Part of a small language model's weights: MLP 3072 GELU, 98.4M parameters.
Each number is 500 + 50 x the weight over its row's rms, rounded and kept within 0 to 999. Layers, rows and columns count from 0. Numbers have three digits each. The size before them is the row's rms in percent of the matrix's.

# layer 6 attention key, 768x768, rms 0.0269, rows 711-767, columns 576-671
094:553451484603490529443506540551499540514455411553478526531538527547491533552454416478490471452490521546403504438459465395584448501472571513489431501624471438546456472581515477578556562484471493433517565428507462494614488448522575499489463475578461471515548535511559480450422461486484496518
094:552485550539592513607548494533447470504451571522512550473610466415409461528468436586515472509527511485485476515496436500373555520578565489437404505398513597498475458452530612543517470431508503478421436510493586522524536475458447531490620438627511514555461504505459458453457546504449472475
091:568447522537596616537481397550516529455581459398593493473507523540588421470479563524472560545432584510521541568428478464544533454471537547472546455514563617527605560416558479476498565514485636448586526508559449460538482502417455484450496531499562497481519512477582459505554540508558515513
094:453522446495530544523493559473586587555486492555537505527512474409554545475454573498524474516509451471560445424546510490541365477482498422501488565566433519558507457522488503489504497419454476470519572435470501441495503462522490546448505498487596489469510546527533581440458457440504515532
092:474433516496450550453550436513440461549518565401508544559460474615575434516491510505463502442534498470507484399509444499487569492506550500614459543540501469481433554513545510522481521515465581439423577515533521419517478486528515495468474627527568482469478543419603527483500499460550543544
095:501461451493520490522462570401414513421462452484473495553575520478456532514485446451526492478532521534485520512398539500551504507469450462473495447520588554417541592455520464466552538551624287438541508490530452499537486517559472544533428466487536417430514460529511461504419514479411487552
096:562453585432521503502539416559515506463510480479496387492461549550465569501444481541511451544513444538514506459578453534447453434468538489409512480505527458511586528493451450358412467517436503509532486548455598491483503540500436423495467499449539526491466549529457549452578467459471536560
092:464507523603499528603559435458486488436475472514430518555519600480476486531547448485469484499476483570537493500575490493575417452470591516473536593528443453489510519511481474535412407538509422522544512510490479508481444528598482478475437381533519477494426620533588559584496437474516524480
093:430516506502455434424418490467591500462580369591569539549519414560585504435455466463616477553474459460516616498502473496524453469495479500462530466530492568450491441468487585514539524544433497540521542565510393569626428524521543503465449484516433534566534498491511462465515589466514516460
091:479479532483473476382421510458592418358483534405423501570584589548523637511448552565501594525459463564546501387436520448597499483482405483486491468450505526545510609490477603382537598533610448513489532451530415588489501547584469434510536541478544512438437487588511481468521520493523459585
095:557495479465455475475571456478533525510501458488405438552565444409486470434519506499586427491452485463513555500502509557586511389590635600489437498449501441563480574458396555449426487506507487471506505524523484552550495454483483471482444539491498525499496576583347515588542536476532484529
094:452436468515482507445484530476499402593443462552479440474526495586523511531550512441461481542513588584428504450507474503539526485515555495440451510576425443495548458589516479590538491471618480460474470485475448497462387474487604512419518449467488588511535515454532573436540496578499478440
093:460515530544510491449483463529504557489506571549469463551520401485492473480477498442523464478532456498450568508538377446523440470447406408482582484563514473480481450545592510627497523487544448405510574541538571503521309506579430438471514498520611595557518423469496423522473495425563492488
093:499485536513467474528456515542521386455459499481452437495532499472492552499522397467531372510435557539449476556457528418434483473496522542553475557519531446451556538536483561532443535475539531535512493515544497467513467521512526470518522552436532367552367517541542462466439512500478511441
093:597557505531593586513492572455515539466411601501474554466516535568533464554599473445490545496433418484564461493487493496537549515466493526459481433470510458493569469567532565510604503563510534501511414440547496473395543395472466507397483504426507505604463462526472488468554521530374497416
095:454568471345498598424502504527473473595505458467413542460487464499440516433501523361531513570497549454453512490569568528492487457519547480470469474519455486406474547538524504493431587550515508487463459512477461505517457521464523534477535504483419451572423471531482595408622359476487449498
092:556527545547496566545448478450420583441464441405570525506556565522416462620527538560524593416492458439545536430538533480517464541511507478574458580502408487505477524520491479439440508482590595535535571490500496451525501505513601505493559585546467535522442485522503546499395571483456582566
099:487415534448507520482408479509458434545480512485477475595519467452465405425487472478462520516407552434527318450500550573574538500526566489449478521498523527471495484492450574574597465541551476520421681386503467407430461484487527572406514544545490462566516506494472458432470492512578461508
096:510503497470552490484529469509521538557520455532525496475497463554490545514550509389561536604531484478465503464461484493450492516532385638405497526407435455438486536560528524517459450552554478420556555483471520509500474533507494483469572473544475479483535519552524512452495552524467551474
098:462621512497567416493524491545409454585517670504568516484527446550467545530543498508543561497454512622445506560501592525494572553537535521452515533524446458586565563618455572438506499438505451527546480531462482581484344486447537521507545440504501513455452447540547475563437444566522486522
092:556455550481514550528540555558410573464473416508455525604575511536480478548542588509411428557462568532524549498495552562484475497583484527546455537428521475474420533423440401548544489554453599371486480540511524540434380467469580452512522609494542492520484481522568528630530566501541454477
095:475482510539419398514496465495382465435534460533429377552534589521529499513482455508481480485501495585566495518454525545525539580512470458642584569468485450491548471447456491508532475515481506557488421421432562582431509593567414586476466488493524533447382430552454527461515463492493494418
093:539529531532516571524496608463497550464435575463519444478478422488494481560475531541523519572441402468517489466532538474512437483570539459530437546525497494529540537430451435511413455564455476472538470475437438460494488415530513542450463467519494511531447525510538547498490497468473508497
095:496488572477393481601588538516454522537501486576477520436549553455528466497504483512520456576463548467415588528515508504457404526502538603477487412544557450545500537522474467418453488410471506520443556486428462570414471500604516463567531432543379504473501440494573522620487470485413519530
093:478531499477429546513555594525526447487563534554524499548529489463462487485513422408510470418447628523543424506463453461581517411417447492467435460510462466508480649523468558556471478508539455435460442615620534533570573494532542492521505411417544507482507474484479539536500547487496518454
094:580524549428427463489483515428531498483547521573575572447485486507413502525504552545484460409492473539509576477497492528474501475539570436453536573377473525449558477562517507478482535479453567492583425551514483569488546493567471606531544400393478576559412560518507487439411486516460505434
095:603490561450497502523510533529470500465579491452414517514370518541559519451539485599457536494472513574526476496472535573486485498465367467550510547569583431459512453489578457447524463542475542480514489547451444523458523502464532484503507523561522555602526536531402489464544549578482502637
094:455523451530473611496537538573508554382495511597511544501495444370507472495466590449544446484547500509537476577422587440538464494526498534497572452460599499487554483510545480581537543441491486484608482483524576573539433502544540531532513624387467421365517450427586642493540499454398631473
095:554462499475521412497507522520559463468512433520452498513474502541528573498551547506505544540452548560408448562478430474606485473506492592507434578492485494516493505501633620515483462520496475577544605612506424497545579413428640456481542477610488528497525537431505465447440510411503387487
094:581481423411470514543461435530403491505516517489432537538465528505419507608551474580530472455574611506461520499481569484476492530512543591497519510543443454500520454438565527577509584523503519512514452497405588549502550568546414577504518534481538491403469516500511507519575489445516559548
096:555554493520508524445499389563570507527601458509493463505669536436524418423485453340511524447538577442588553569454476507586573516553510512581543535519552535511526485555548539573466528527437506454552409501506546577477508545410555381509493575519546442485523483429414460605536580506492425522
097:506631453527558485503404495500579533512504451556526513603494573523508453328580583497564516481487490558457474473479518382540501469547396442528448426588507521441450550461444549434519448539430522498491369499540495543446508464556571536570442552581503493472511471534419540542403481491457566432
093:408539426477480494514545474447439588539487568505568574418473516536478506556477610467548485461566476590446570488475511411452501528531566474401501540570525526477569493414504504481586430381521516469440487618456585457506537472503383442516435467412454499427446623535466536524500419465539515476
093:480501552428497522521487429489544462477551581569550515414502511503475518503493486529594520552474545492424541581483513525550525540488543497501524450531475523522623550472535483478545530497507507569543514545461537618480532508477468507578537470521540402438527498554521451398596519545472614498
092:457460495511582521554496436437612540500459456403496466541488451488516446456523518453593455489434513521502480546469458406552451484531476446506448567508526526587403525499490600473516444487573566417510486560482467541436535502499396586492430569553443534529437491437464596511563515488478387468
091:529523521525428511518479559524465497391547474577486518586458517513477572557416434514548535506452596506476420524501448448514464512519538487473495450543497471412468501534464445465507487495571602542494490499607536418525542530501452442492513535551558558484484478496553601444621431503391385343
094:496510468511576523553462528567526556539474436486523555577434474481487495491453500413533424342455530565485524507398528479524415549480488425484531458498577394485471532505422514553575450544551465455536535476612588524469493482423533435483532496506447458464386490541502447429475517477450493359
096:460407433515557516551533625525500465489547501521577438585484466465489556487502481492516555518580415506534582451548476480582523523510518548479580506472494491581371561512535483526520493446462454575451607451460440553599425493496587545464580521586543463482462470418485518606422478454592554452
089:497562423536577505589424554460528499514517438478555563574514504443539562486414481416583525535488438473416594469493489524603478505583514485465447459548600439440523550516505497461373539608459577477441528511502487482415517515552473447450528482595557502455397498471436506481495560556470627474
090:600527439522570509402535613499550461521483367469510527476485486529513497536458500464563481508562493545580459417549606431554487526521497462541427483551512474485486515594484474515494489487511569486484486433503462436520543464384594542529540480537538583526504520487510552432481474405506502531
094:537644410485409550652474497500412620510478418468500582462511429583512544493512527466566490429460371513567594547511555473416437552505493470564485450479474446566520512548519481481520456480372514488480453513527517493571562573456479458510505526532481535548518544455534490496581464521495477491
094:555472500460528411518448475561558458526501432486502595555492465503393489508580543453566504520493445560441454546497555479461577492547493464481543461555462559473457544426564539430549546559528486546513546564600480483494481521538545489497596580574398548526493453468546591431479508448567476553
096:536515498488465443429555478558520535445490480512531534536492587457508431500525567568552457487489522622633512511502479435499456506540567429538449443544464497438511470530534542529396462602492471488417429589632499486481495517566526636527491507463488554478453483567449577492603453487490501546
098:553497461552453467503542445489459468449455461545476430456498570505495522483434491545512533486469479477456520528619525438452499578485484561514512559495584482516513551505463523554638553536544578464428442461446498551556520474527599529521464431511551468452528497454533552549462609526484533465
094:531525376573441463480518475545496519394506526622521487551544513514421520442406517469495512424528481497436518539488582581484494423477436474442428481606453522477544540496417469526543425499539456443580465404583461542504514562463452536467543437574476384506473612497477490513546596470550426405
094:528474517483511434562515584419524419528484574535438475504516499458516520600499486464525512573517465510492374575539449468479445452441491587491574542491589544537511640528527472489570450394519439561459539504482483453502481540522552548511509485447401550493479553511463525619448565560554534425
094:507466485491563443433543398478519443515565486477476483524459480457523525557471551516552522436512473575457467509486501467499345527476499519432470446518492533458500508544538452509492604558508558567514535548439501497542558484537378428515502506520431520457532411507504463442523442557526573471
090:595463481428400561567437538542489389480558540454456464506563487480513577598474571441457531585532536537565580550541533578569521477416481563447593473590568529559507429450526469474456482503403530393409588462526568502442420413537493542471458523578494436467415510466497518473499535448456458440
092:376529556505497443506572566608529539465588484393451515479385499445537404504551520459517526529557428459437478438556494532442450515532572490530362527414522499581453525506508503540551471467564571469465600462516440471521474540474528518514436490555536483521494454357462456451470549476502507523
093:468511467455533496581554496503521507444522588459559422530515481433470492504448583447556582513552491512533564437497484460496474498506578464412432486547519547523464482536500483459549482514454500507498477514479505478438513506495511509507440476599424467548518539441481515450428400457538519490
094:514436502463580527491415596444484439494514512521492412541500488566533478592518411389396498435495499628463504513476573533443599462536448580486485548451545468468513505591471447450483519475502484576450562455474485430561448463479425525503503528576543516506533533448412517507562536649616502538
088:574539490440518503554539507533449462408467560511468474544453473490503472460510537541455527418530542446476536494421566502442523483453505561462427548567558517451453505444588578435545515481517507500472465443519601505572489525537404417518371474517592468516557531443486563589455436428508439503
095:467495543500478462561493511514607596552490465524584445493465420573425410385485572394504526551503484502586478530505531336444560467565549535492520521452518517551484446429471440563452569492523478397478505547409527506485575471465501462406481469525493512517563486513539558502487541414512532488
090:510447589510509472469515502487513466496460537492537439446446362460491462530487458501523479465397505342541534512521548469561546485454485509523429486511391560543533432465546597535552536516469489455432578428509488435511559462467502526493628469477497475558401541447463443486474453441456468531
094:442518503597488436579594496512572614587518479585592440557574490455456473434468626489580588442462401393528493537539528634570538487492519548529487482418511415632509508514469506545496526539504492464521458471553537531497510569410435605474530531511530529536441462611444501542398561539478443526
093:447534543636479634484492554631479582487469597469435424524478569488585546525493555541493567503469444529575428550548473522522586477495496378479516383516455464453540419461435540506504524541494425420521511463528588582472526554542398563455493526474531474504505533576506468571485526451405483531
094:485471488498494536565456548553503538563456464463588527420460549522502497497508516517444469464514464456503454593521383416518435453531557575528531497443554491578474492493491437473441567489468565489559512484536455509509496451478486494517518507581513476420585459520420524568468579438452571416
# layer 6 attention query, 768x768, rms 0.0276, rows 712-767, columns 576-671
096:432545535520559489460465465437438511467484467552441518489389493522474513411505421451457501446502411530434499532559514525508474487564517533538532491512280514525516593552485446621522452504512486539511464562410442447420454513505511511597478454465537570468445514485492444446439409524561485371
095:493585514535568444548543481502474511562495567480561402547559599402515529472476583473530520657521526474564446521471420474507491541447557558498572464464555380571549474465388437443446466456463494477508488457510561590438491499508428516484501551527536430523485518547543553610505477471418470546
095:536444478496506480452476552390498502507541484512551528523572545517545542428546457526420607488417442488469501512493530443521529521611447465399511574514511416538497491519533587447440472579469466459548534452468481479572501545555527523521479555582551537591532542457511427584522477539478458544
093:478487542385534469552545532556430531557512524462501544470519498469436530551502489500380504472501462470499475493539512522579489418440473444558490572432458520574477415433567442455539502457489519489424549411531434526552470460462504526524528536440465405520558501483490519539419496557486497549
095:454387586466571539441449607463496526507438432538527493367463501487571490451437426450443541480475550536482449488483479444501530551515490500551516509572432464443409450527586488507521544582546519542561528525431430476491493507556485519619542442489486561536517464500526516502579557504573525487
098:429529420568510465474509454515524520479490500583520578549484477473523569530385492511482514541485608518462551553568466507513496515551452480500473482424584446507493609482383456488537496410544451483506566477570555578543470503491473542532579492529454503432513464545472503494459541442468483519
091:462499480587479503476484473462467491452497536472581501434551473478487561497569541471411593413527456496551491519477481489582535535494490471518500525583486570501451503532462412583424427447490601480525492433540542496560511449519536523590518613542453469542458511582481521470456406467532413492
100:524525520460511494455491467587595540385436468474558473540443503486479435404442548505576500470469455527527570501487511496534390536558553529517417486525509466576482464469504463377544478526477624596410408513487381515427583462528478467485474495511486510521481604546502537486510587532385497566
094:548555459441476565475469575557498487609469498533522524531557477426452526484494529498542475408526551472543458499577446525620514579538469523522595451503530384454431504549514582510403441485458527468604401526515563483417571602461460439431557505486549481540555503485433626466482574446518574486
094:467495441533475531539475571551417307474475529523454492518467486515472504419440519564527533541489514567478548504499573522535491518445622533519377530417533462496540494466467475484479506487484446408461481441502507550484477486411483549483536449505467473456447568518483556426542612491526548547
098:475473457455535631471436484433533536419467522381422455448506474522555534491540502508465531450430542595497495525541548515529464512456514456562447484491483544465465514553600515537516486496583444538461530506490388434529486486518521558570434476523429486559489583471454510486603451445582506579
096:511424489500530618387457577521543427512439480482492572568583455420605438616579451460382525518515398546509446522497496460518506459457449470500502573543533462432431461461526366644425519486491379526421514588581505370490503587551545452504468591509512508579556486582423522461409444565502558568
094:468507488492518578457610591476383541551538622483415503484495558438443466572474469522546546512467489450548431496522439415569531486452455544568471530459552499480459543539420518558462445474525502473484560512541642537495455581460503481520572482543531528489462513557550548511498493418438495506
094:429529521441551445528482432476564518633552494606496589462481522445506523470636530501492499517493531458578596552436487439538447493461497523505583474499434489505538489450452476507621503521503518494508525451506522465498524470518438483457524515495471474571586526474454567485635497543549512495
096:513589448515440558521492444487433466489492461526478490441511565548415420516471473447544495575425470527462515548580598460506563529453449561486489502409570589511455520501484487433564507471522543496513461444426397524452537609485533423480490410466497462494478461438432533544480526414512468511
093:507443462496417490511567473527456530460382520447523510496434490467461500499466527424583466439525447450556463569445479447565576453497468423446436642497516490543499564468540440475465544470472512431536518510465472513524558478457408505548520527421429443501499422465609481517472482415474551513
100:517435500479434522463443544503399495572480414504428466406520502564518495425544514525469533393582429485484541566508485417483471458557436567513447501459500556472559461563512506419509513533519545529456447476374439400484515447468554495426540429503428547443462614386449538464604517590545470561
102:444520407540470498575456515486488567443540444520533521521447377478456509365569589468490569428510571514440488424453514497549458575500576520456491391596554545509497517446533514486504536534551536545492459571499508465458584479578445509491455554449523517547438531472467559539512496483452444430
103:432474521530530504517440581498454487492538477459444465456408471514503508478526501474547407439545519505488489448492521589493587560470569434476531544496471488430541488522418404516595529511408446577457588448544428499553414423400435557511511468520476549566569458549483552449451376561559395595
096:447514511521437509447403496483552431495565490477463485544552372471531569473565427450396555403523450484562486414479532499638587452533461427432484413470585567489408506534524546522558504503469506500454524572564584505487453609541464526535523450549428489576470533565448425456479472543407515443
096:566390440461500478507457511506501488504468455443509598521434554554585534527578478448510548377502399521434513521493480458540550461530484402575521482479604545464491507471486524433552499468501517630506534538439520526552477435498441469544532468509419430547531555516443493466503527521508416527
094:351479429580524464393563443490460433437476432560497504513461538500477476478422438533442541474463495616488560532530422510535477532433518431469422509523492505492560492511568533455432555465581457445412539504522497522450411459542492508545510480431459542448480430434421561509450562520548528563
098:445517498552527466562534464557511510508522543588647439556494465512492450559481586460493479539501584561463596494508477463502490528529513494495536593472476575502435587442565451401510527465575474504516510540498523494495487481497535521467505434501445450407494401491565516479459544443524473543
093:494414512483486589448520586500454510512510499451463603545451526497466454602509452507499511365481458488512464449510481515483479561472487445584544501471494475445482479489476534478506476485492456444586405503528481471471426525477509575505541457479505481484500497527501465497449566493500503473
093:507450507573521536491526452481446451524404456492448547483521518474506439482516488464470500485449483417556375423508483529555467490530566481473456439522498516475451433496471441628550426442473479417508507510405536464563521493443525575516399470446528485557496523557484466545582550528496545470
100:532390496462490440398471474464564485420393422550517462483500526542491509489471484544571489465403579505500518540499501536458435505523607492505487478474400499498539549599488517422488562580524498507488485473546479438521597483495423409462506441457506528494470448485524543392591494421466523495
098:489505499422515489511561565404533517554556504555521472501459559533379506513519460444499622513459492561453445508482420571487527551529551466547535521404616532535452447404479486528451543547514496419541485474456566533564450441589560552414536474453560427541507501535458487570559406487527437375
095:475536465509508512553526491464454534546384525499551505453542532570532547567467457476510491493418531439403418587511491537538614471514506506525580480431424497511477456498467614522390543493522523548423487497537414433427548539455483570442601454450447418548443367594489509490415457540405439625
097:452524453509533523486540402452506575477492597448583486415464525479515541526583572456582498415514464471553530507451480512627557492529575508462533407527531479483579497456564470543492482538472547502554512584488437538469516467462457527454494366475546458513422403564472442483460473498557492539
098:381482510438512477534454545395401547498503515462498560494518487414507424469497546500516458440496455480478577479452508432469560370455533435450567463494478509448546547541487510587557418499376567464485607507389456547450491543474509510554431580514574518554436500513558529476520550498552484464
097:528529419563425536451447544519575488453488492533497492510482429440539631544525545562491478511518386491499447444468568519521542476540472466577447502583540410534520445561473521527480407608530528451593385541506517435459439500558531462536484599473528478482569537511503513524580529400450474429
094:505505516539521569531533480397500444540400455618504555578429496574477485463543566451497526530508554435462474578585376494474500485486602551508479489568449478531507496490516528498453459446566449482410500458523578432497430450564500444590514474451565489517530520472553572500482479490536501589
095:489534536555469437486538521474506494458470533509562462509513500510550474545403458637469392517538531552485554493478565480433481557499589465579493459581429481546552593583442408574531573473575476572513471507489468578526462527545460531496562492541496470434507485551513603594503486533454485559
093:528531550469436537381524570491508594460504565540468412442514489477519506471554526493539492490455594579554452528491483533483519393492549527417434479469586387518533466561530441610505498464586500473430489447582491554492466503488519571538512545543476501474487430589513524566382591489380490475
092:549561515513530507454504515522486475608521523473464468540456502566477433548558464557464483515518595433471528514447595536469473432474458532546403497559583442467569486542466481549430440513501454455434444464595514544380530465539602491534554454399537539567507548412485517517486446473631426426
094:533486409481481533456499540493523476490604421422505485617476526552455431453472483466483492508493438515485494418524572526487463590571489543420547577574646492445532432559531544504574496619534543468566490530534516450385504524560423418488480402502455527627574611552430464449492522613435484461
100:494487476427536517423467534564475457474438496531441503441478461484532569501543497492449500558453513512536559471571537474514516484528493395522442546509539473473572380499440482505479503569534492533489565519434491523446457422517477579544483541549477590538510503498493504438527453545611496484
091:488531381461486507549526530495528554454489451533470485494435519441511493623561495533569511439534491488392509554483562402547414558495431582601509497597417465494396532544534510545475522603597500492620421518465502541491443533489539488504518520455554501556499483399476521391427524601434535523
092:553488428474477408558389470425567523539470489541489496550463503622490542543478448488453579479439551498465383551473440529535518489441467407495496520578451473501482572542563518518556434537470530478449505576551450499592522512610501545452413404523530566599553505443468514434521476598545494501
096:594496452551512454398577445470458506489513514536554581472400499444477484508515488449443474492567481561488540534588466404467526509439577521420543539612496517452508542506557504448484491544473469386461427547480617596543396424522571508482457535519459542514464458485550513477478539465539469522
095:452538431408546598525607402487474549562542571443536546408471517555502525549418519467551536617494508509508538524523434487538480520510513596452442500395492568447581533434583560476474537498456516506512438586533475480518527459478490420549554492519453530477463550432523467413415498571463547469
094:483538578509548618466390512489542547535544494562379501486438541532519525550532476537515419475505489528447373511526435506486508499517565489493553518425494507480556549438416497561502505375472499456581474618509439478591538458508628471608475505484487538518484427548597567469467591526432408546
099:489475556493433524456437523442477571535485557505455429530494532383554440512364411474538410578594524490569530507525538447504492460489572555416573452535593484507543497564510407511454460430585431505438464434465514436492393548486523467546462518424502431525422439546581538439412537518605492449
093:500404426522501461495481568430514453464548405460459505510459553528588501532529461428537545487528555484508477523507541583571507517530557505493530435534488496382548518510500490520519442588412478493476449535506446510499430510515542599504469470513543532412463543508449491517625512521461467443
098:541501478486540469470519533496480564487544470439504451520488438527571480528552479462463505568452502536516560459439485531519491516563477476439509597511405470506373491485532502491526502525511405476463487486596552578542604467511541538377627458494539475596530473447463389580547450508606473559
097:487517537480484505533501447583474528482436584499508512449481471466486507499414458458425470473510552509423552526550545445449560580407600501545517370509537510532536460545548424451557479509470469519515515549465544504395510438545505377521440555545487452479473461477613518461482458476506553545
089:471496505483432488504390477514506618595529358465422575493586446499509424455442467614486500468520523491572558600442472510559495507474575537548444508440484539492540423474514491484531496495438553535449531501459431551402499481437525472416581524500512441549434545553491427424496559571449487480
092:452540404480528557523594494509511486497461471378496465506506563479488452483416553410489408537576579514478384492537500433544578520451499533492452536542506512538504438560515499526529459567515467402397511525577576441528527498599467520504557507428428558444499507447542585409500528567503505502
094:446508495556450453599574552562526536488488359508435513433502590495490468507494440510587480494538478484488428523477532489599516517390458545543479414575498419564506558543489458566474511502469510442536463513458501568452462455558595534532482479542481512502451544561485413513453407500514430541
099:499550545563598568540543418504422456391531526503370407471458460594517566530479476542424524527451427497566522470573501403511473566544436466619497447484540613453512503493536492393410501498529512512511411523484483554497486524512467400510590479468521523385478570497452532504545478472541611442
091:449503522529512499462512539468512543588475536459554547603513536496461491571443469421431449493520420412487428521486440526445547491469499526504482448434569501505470435506416451537520424505468535389444477510540522475445440448496599587488464556448516527620597559505512439556504447488465456408
096:492540473531544565436537524456527484464608515513501503578545435421500508472505442429494527464548541500568559451475511537574477550473497493443437576545597502510502484585595487443415448476506470538470587494498514555503531467541536468502500483555553570518469492468518503507447429410474464444
091:455533548479558325571575601467462539473486506527522526446518531487327527533469535453422530515485439446447571494545463576424606543513549547539537453496513526480541515472507485489525490457510524502489593535521560454486556562549552476488550425546482543503473484487488519379491594594520524564
092:567410489438496512524463509376505497534502467444535500542590610560470550507384497505506511502549459567522449408408483522597576478511445379371567511624438501497499473550525555493552471460451535470484607436559543508439558448477485504509465519560479536485468571495504543579477506503458466461
094:537524470505468476469503536502585457495560394600502473448500507436474545488577557536506510564521495453522486526503461481467554500445548452518517481460516537540396492418473501550537460391520540561532574601547500520497488454442468467516410540474545531584502590594459546489508487456544536383
095:517536507542554516514497461547473550512552471544451538631530474514502561402488509531428534558465529477595505424456473552390434514462393507450551456431510477505478471400559510574490530399532471461511441618423526567491614580555475531510472575408537439481516400531484470540480428523468512524
# layer 6 attention value, 768x768, rms 0.0295, rows 640-655, columns 576-671
101:502469496437522490612451579405640539510523524501480464458456485436512508505433506581435569441515443526494497482502586471469531532572518464529433471519485525490455499552524569530551453508498471533343479498547520456442450544539570495459440513526565542448474459526344491441518462550564546607
105:429481384462465429502455468492445494458427477520525488482549471472489555446481476531473510526548464481551442427414481421533466547575392554548457516526508495459478488447451519568500445430531467549502433614557598535507571543523528542479586512576471526509433504430524508471497539499498591528
107:515490467512455426565478526516506447526526513534490562533427516587449506477509512462480517388549445513492460493498439524486492624539472380477530500523452524543483434454422494517486495483431495503455483467503462478521536566567507555525503407436511395581449568441558524504531470480545486477
107:618505530491521462424474465478564459682472464562565496501493605525521487510511401549518515531512485547499572589622586464520478490541543458444565469503539459368484481521506461514496597523464464473521553579508572531483448472513595444496453502481471518503489466549512471553482520593473498460
101:555469505421513463537559452552527466513496516509569558507444544536509509479397531538477472574488585613627592504545554647385497544552488524430449460457462409477462458469507480497455517342449487459458567453430583432569534528547515524459525611473501513522449539581479523530449421495418429564
103:515441477538430479510541499523468496589603445511525508479424439547516460508507526495556487448527503584582522490482561398542531495466525545530492513530489488450502452471532543494593426397510556540423544530572540419475517460460601463526572490604439522494484554501546547545438505525484511557
112:424445467556442441456520549515354597497407509535585476438525376407458432566494347480548489424538524525523505533483510425573536496531427478473497542500508515574520480533575554536499517447539500423472497490477564497459444540480469506479579594502469567485420490499478559481438480515556368553
102:541625524408564538461557561404412433485494535531513524513465518551567460461501532458429494331464564548549555528460533521535558483544549464487514553475492478469484449543475441438399468503588450503468466543507574492511487505538517482512548513496507367557521434519508530556581517457639528397
106:555529560436425456502517422481458494563515436416493441475552428483519462407508557524442534467513466514552517419543463547451525469557506510485533535464448468519412449362524554534464603428444606542517441532483545526428557429571488566461489508560559471490607505433543539492522533445488598528
102:488499399458531418494463545374484500569417521423569580444550564499532495552538489500460497587468599472459494471567446551479438473542490527554477518452591529519522500434501444482522524505494505447482511537490532477461515436506446592498544530471572449586551468386564499603485400463459462565
104:580560493671481570458421530553496448540497455476453581443516491491429482566454549524446455481586520519521569513552434502449444582486496507524503432608449427500510414459473446526573454545445421427425552547473595527500416463469541489484523540485470485461485473613465479514488559503543500413
112:488531452518416460533470564528458526536536446406486426439495348527476499535453488493573486532387476488498477518534452477453484475493547467524500546436480462475522470437441490518520531487505488597546549513562494544500603518479516544513535502478536527519567488480447485512474442570510522457
102:486443451571462518461460551496497531561543538575512423469591430470638486416524500418564498563599548498448558491552569470525544365586514608517395459426556576616502486461495590455390475505471594510506488523474494526478548586447535507436424412505457507501577528443475534488488511461473481508
099:461513418510495507600519607527544450571572507527464443471560594525444442470481436451521421436505519471503450557567473566391614606518480440446537562417440488481507560511574492487554433523503614591409455546494455469548478509554539534461390519516482477467513491500499453484466586542485487564
098:376525468492469441517432516505502521492473468487500586502445546583593498467597518627534457503463546474494566579544557579508502543495564503463483441394433504543521493465474470539574526476507515446605436516513465471432579569556591563562526420408497506447447455530448484533473493441563557524
102:495545521519451484505446460543549570391504519561501507543438517487568371550451503496559495481438523474466397451458415497551416423514554573507444458437514503482511544494503427545530548466463579472558462485520525502529503425386512526488519520436524400496414478485557486469564560382467532494
# layer 6 attention output (transposed), 768x768, rms 0.0247, rows 640-655, columns 576-671
101:468435545501447514529419559530440449557455570441487522407420524575509527423456482618466434596573635470543471537424474540471548448509507495352521479457478508519461576464481368506559403504460498591493469474476481421539513572463577498506473509471513437543524503532548486569492494427495419447
105:453548407436534441477534484560543501521459517380532440554488538492475463435506487483473496495540445460500503442502516493539491531446535448588516556529502498442522479560461556482521472573548438469497571504560523477503440484543432512461495450580466455448505481500513460472468464526586509481
103:530440441469467599542516581513460405405529446515502532587513518402505556462444687393465497460441527440470492475537451512605538499537393574511512540462493522512515502524479538579547481521519492539588528541528389416450541540498596502439528521516580502538497495440494595587472445444420490520
104:514528485487573564448537442444551441497417571525491435481414585584533547564398537552424598496527640526416388461485510520514444481538491506538545480508478466479465447482563476423522436578569517472586603495444437503563452474551515525480526483524428557531523533403530507460528478459514400510
100:544488499563485519466503465374408507540576608509558515521464445551534484529429503564458535506513554527481524529564516424529612416467451513550451426438504472530488537464507568383562571486586482521468512451454481539629473523493514452495511534428490468446448552443495491498551462569425474533
099:440490518471511486478467490412532458444550455464553480475528508540468529547548570557536533571470520531565491556494442473491462448488495535456535590588510540511532412528507553526482538538502565512479503560541459552532460528492488431499522481441465445488553462572481374470498596501428388432
108:520503488415586445463523411496521506530437437529469490451576497596490535605451508556536429558428446572519480510547423443479545558525462547517480528484615494506571535416420516471424596491440556549532498515572512647474490494495359432468474367526580524601554515430432506452477582472492507607
102:552472543468477548529481548416554430488483488518427499499535555451557436419461513512623527475371584516518432461530442395580501468531535492390411598557501499516476417482540524504564480575536422424564436532427479458443561483478544457530519478458535536543440478540585420557514520472455501417
103:485528546555479466441442604523438483423457532417468553551470532506537540405555595412462543529557529444497507486459490507508445553516436524520577454530462452551474428509570515361524471530502561477414483446513536449483489541469517503477617564480504537453479432598500511469591461497514489514
100:592457468550576510480534536472531515511538470538534561599454512514548496471502528529470538582539468483475556416503502468539479469443555551539502536512513547472538509460489608514501479524564532482577573394528468498594514412559492550472479486559529529546481450480508505413482563524485485576
106:565540441481477590502461566431464507424518453466498606506403463604479498521546456410502490563456492506499453522458540426474461476561452476511530584503480481430516576542495581426526420537468524502482502582531520586513522433583548522527508581529443547427542540525500588425399535477449532551
111:443440499485477480497550513524588572421531554550568421512465634497470512490509490471508566474577462594511396473483532501530490541543619520482462541570508603558493530440490409522578522531518569557551584380549560500543448505525538441500540476431420455532544493503551445467474492480528451555
102:546466506470479575507471470568581514582544513477469556507532479564370516577583454631506468454510553518578546516433443496527516471508495457522518514536521430504479578416534528529444504511413506522503484506495403509473486429474387485464528565472414455485438539534506408462478470577445502378
100:501538555581526538488441566459535542540538445457431522531508414467488523412537557549481391531454475481448574560487416398496484441477464511527558572400465488470482620473506572570469463473449516496530417540507505510554512540599437504572450600506599446596455596496494432583427562412557472509
097:488523507496471518552470579494521507476476459504453639536544417571475497575475532461493499402470534460578435471533511585487513525497584545544393558483438446480493505487633484511459507420457530532486479472500464556442516452612534538511474563553527415546533515534513583454398557469528459521
099:457426485433528528579588489370542523511526465485616448481440487503578519481497549557566497483463475518457490498478521617543525461555448431452442436536442502470543435549479511529487548502527639443499465570532514503516554441505579553492418504548486564459601517487516462509437485521535390536